config.yaml
n_layer: 8
d_model: 64
n_head: 3
n_kv_head: 3
head_dim: 32
d_mlp: 256
vocab_size: 8192
activation: "relu"
norm: "rmsnorm"
norm_place: "pre"
norm_eps: 1e-05
positions: "rope"
rope_base: 10000.0
rope_fraction: 1.0
qk_norm: false
attn_scale: 0.177
bias: "none"
tie_embeddings: false
parallel_block: false
init: "uniform"
init_std_qkv: 0.0513
init_std_o: 0.0
init_std_up: 0.0513
init_std_down: 0.0
optimizer: "muon_variant"
lr: 0.00762
lr_mult_o: 1.5
beta1: 0.9
lr_head: 0.0372
grad_clip: 2.0
warmup_steps: 200
schedule: "wsd"
decay_fraction: 0.328
decay_shape: "linear"
final_lr_fraction: 0.1
batch_tokens: 16384
seq_len: 1024
doc_mask: true
train_tokens: 89910000
steps: 5488
dataset: "wikipedia_en"
Each number is 200 + 40 x the weight over its row's rms, rounded and kept within 0 to 999. Layers, rows and columns count from 0. The size before them is the row's rms in percent of the matrix's.

# down: layer 4 MLP down (transposed), 256x64, rms 0.107, rows 249-255, columns 0-63
# up: layer 4 MLP up, 256x64, rms 0.204, rows 250-255, columns 0-63
down249,095,177,207,247,124,257,202,228,144,181,237,238,112,220,179,202,187,189,219,229,219,191,213,129,259,199,133,193,193,225,180,256,180,210,231,178,174,190,177,207,229,286,196,213,244,163,129,263,199,222,188,134,229,186,268,163,155,201,199,251,243,133,283,207,238
up250,114,184,143,156,146,246,180,210,168,155,200,239,166,198,164,242,142,245,230,239,223,129,181,165,203,285,241,161,222,224,175,144,189,248,150,159,150,229,214,128,230,181,185,256,228,191,259,223,231,217,123,223,191,186,199,233,150,162,222,159,249,271,192,130,216
down250,105,200,160,161,112,204,161,148,197,189,133,217,209,180,258,158,160,164,193,247,215,157,198,234,212,217,165,249,118,247,210,172,213,215,201,127,214,182,263,209,217,151,251,176,122,163,159,205,209,209,179,220,192,158,239,205,191,249,117,161,264,256,172,275,222
up251,099,241,160,212,194,246,218,227,198,296,257,261,209,154,177,254,210,150,173,211,219,176,166,208,109,233,176,186,205,237,235,225,200,189,271,196,82,117,246,168,233,164,140,245,217,214,174,205,237,248,260,207,213,200,198,189,270,218,172,198,224,184,239,201,172
down251,099,151,196,191,215,195,225,231,153,230,196,281,186,172,255,116,184,260,208,163,131,223,181,110,173,213,174,202,215,142,190,175,180,216,117,268,143,193,196,111,219,236,210,216,214,228,128,158,209,200,263,169,199,221,180,187,191,195,224,247,147,168,151,170,144
up252,109,217,156,221,184,147,155,248,200,176,180,212,225,161,161,193,276,170,208,206,231,231,215,222,155,192,196,213,158,191,225,226,210,222,204,253,245,220,266,196,168,143,182,227,139,229,181,184,176,244,325,306,233,168,119,184,146,229,205,249,133,246,191,226,191
down252,116,184,166,124,239,242,112,196,211,202,172,247,212,213,131,262,143,199,311,258,253,203,182,233,194,169,232,218,130,208,161,206,213,178,221,137,213,165,149,272,172,213,143,221,205,210,218,158,204,234,223,161,179,238,241,165,262,206,239,224,254,214,229,171,209
up253,082,242,163,130,225,206,207,188,222,214,236,222,138,216,184,227,131,165,193,195,194,195,198,263,232,176,253,194,247,213,278,248,189,225,122,184,163,224,206,238,205,153,247,171,214,204,152,248,207,289,184,174,154,258,132,242,222,191,219,201,243,163,197,201,77
down253,087,120,204,204,257,191,203,236,189,160,193,207,113,194,156,187,232,304,245,131,196,247,165,166,199,185,179,196,174,158,174,208,213,207,213,243,253,259,174,205,179,189,225,283,159,186,192,150,185,231,115,158,248,211,272,153,216,191,256,253,156,197,162,207,230
up254,098,187,233,235,229,246,247,211,185,149,180,207,204,282,201,135,201,132,198,227,170,210,220,157,198,173,148,238,217,196,275,169,229,241,228,211,211,261,216,208,160,215,167,172,163,164,158,217,158,204,293,140,221,242,177,150,114,208,138,176,171,122,143,152,182
down254,089,199,185,148,214,146,125,167,213,230,127,162,202,120,184,206,222,174,216,181,251,179,189,256,201,248,273,208,222,233,87,274,202,175,148,139,205,157,207,242,237,204,182,207,178,241,225,209,195,187,159,269,211,170,192,193,160,251,193,202,189,200,298,191,248
up255,086,244,229,181,137,250,186,251,173,215,189,236,180,204,168,286,143,184,206,262,127,171,231,202,159,237,95,232,212,196,241,228,173,166,217,142,235,240,197,240,152,172,188,157,219,218,298,224,153,199,161,147,151,207,238,216,188,228,210,175,221,205,150,137,160
down255,100,215,193,177,165,241,324,191,209,212,258,246,213,187,185,177,272,149,170,202,151,131,163,183,215,173,208,171,200,172,255,191,190,222,262,212,188,90,128,219,176,125,231,160,209,234,231,208,209,148,195,179,218,226,142,243,238,151,210,171,245,220,176,214,148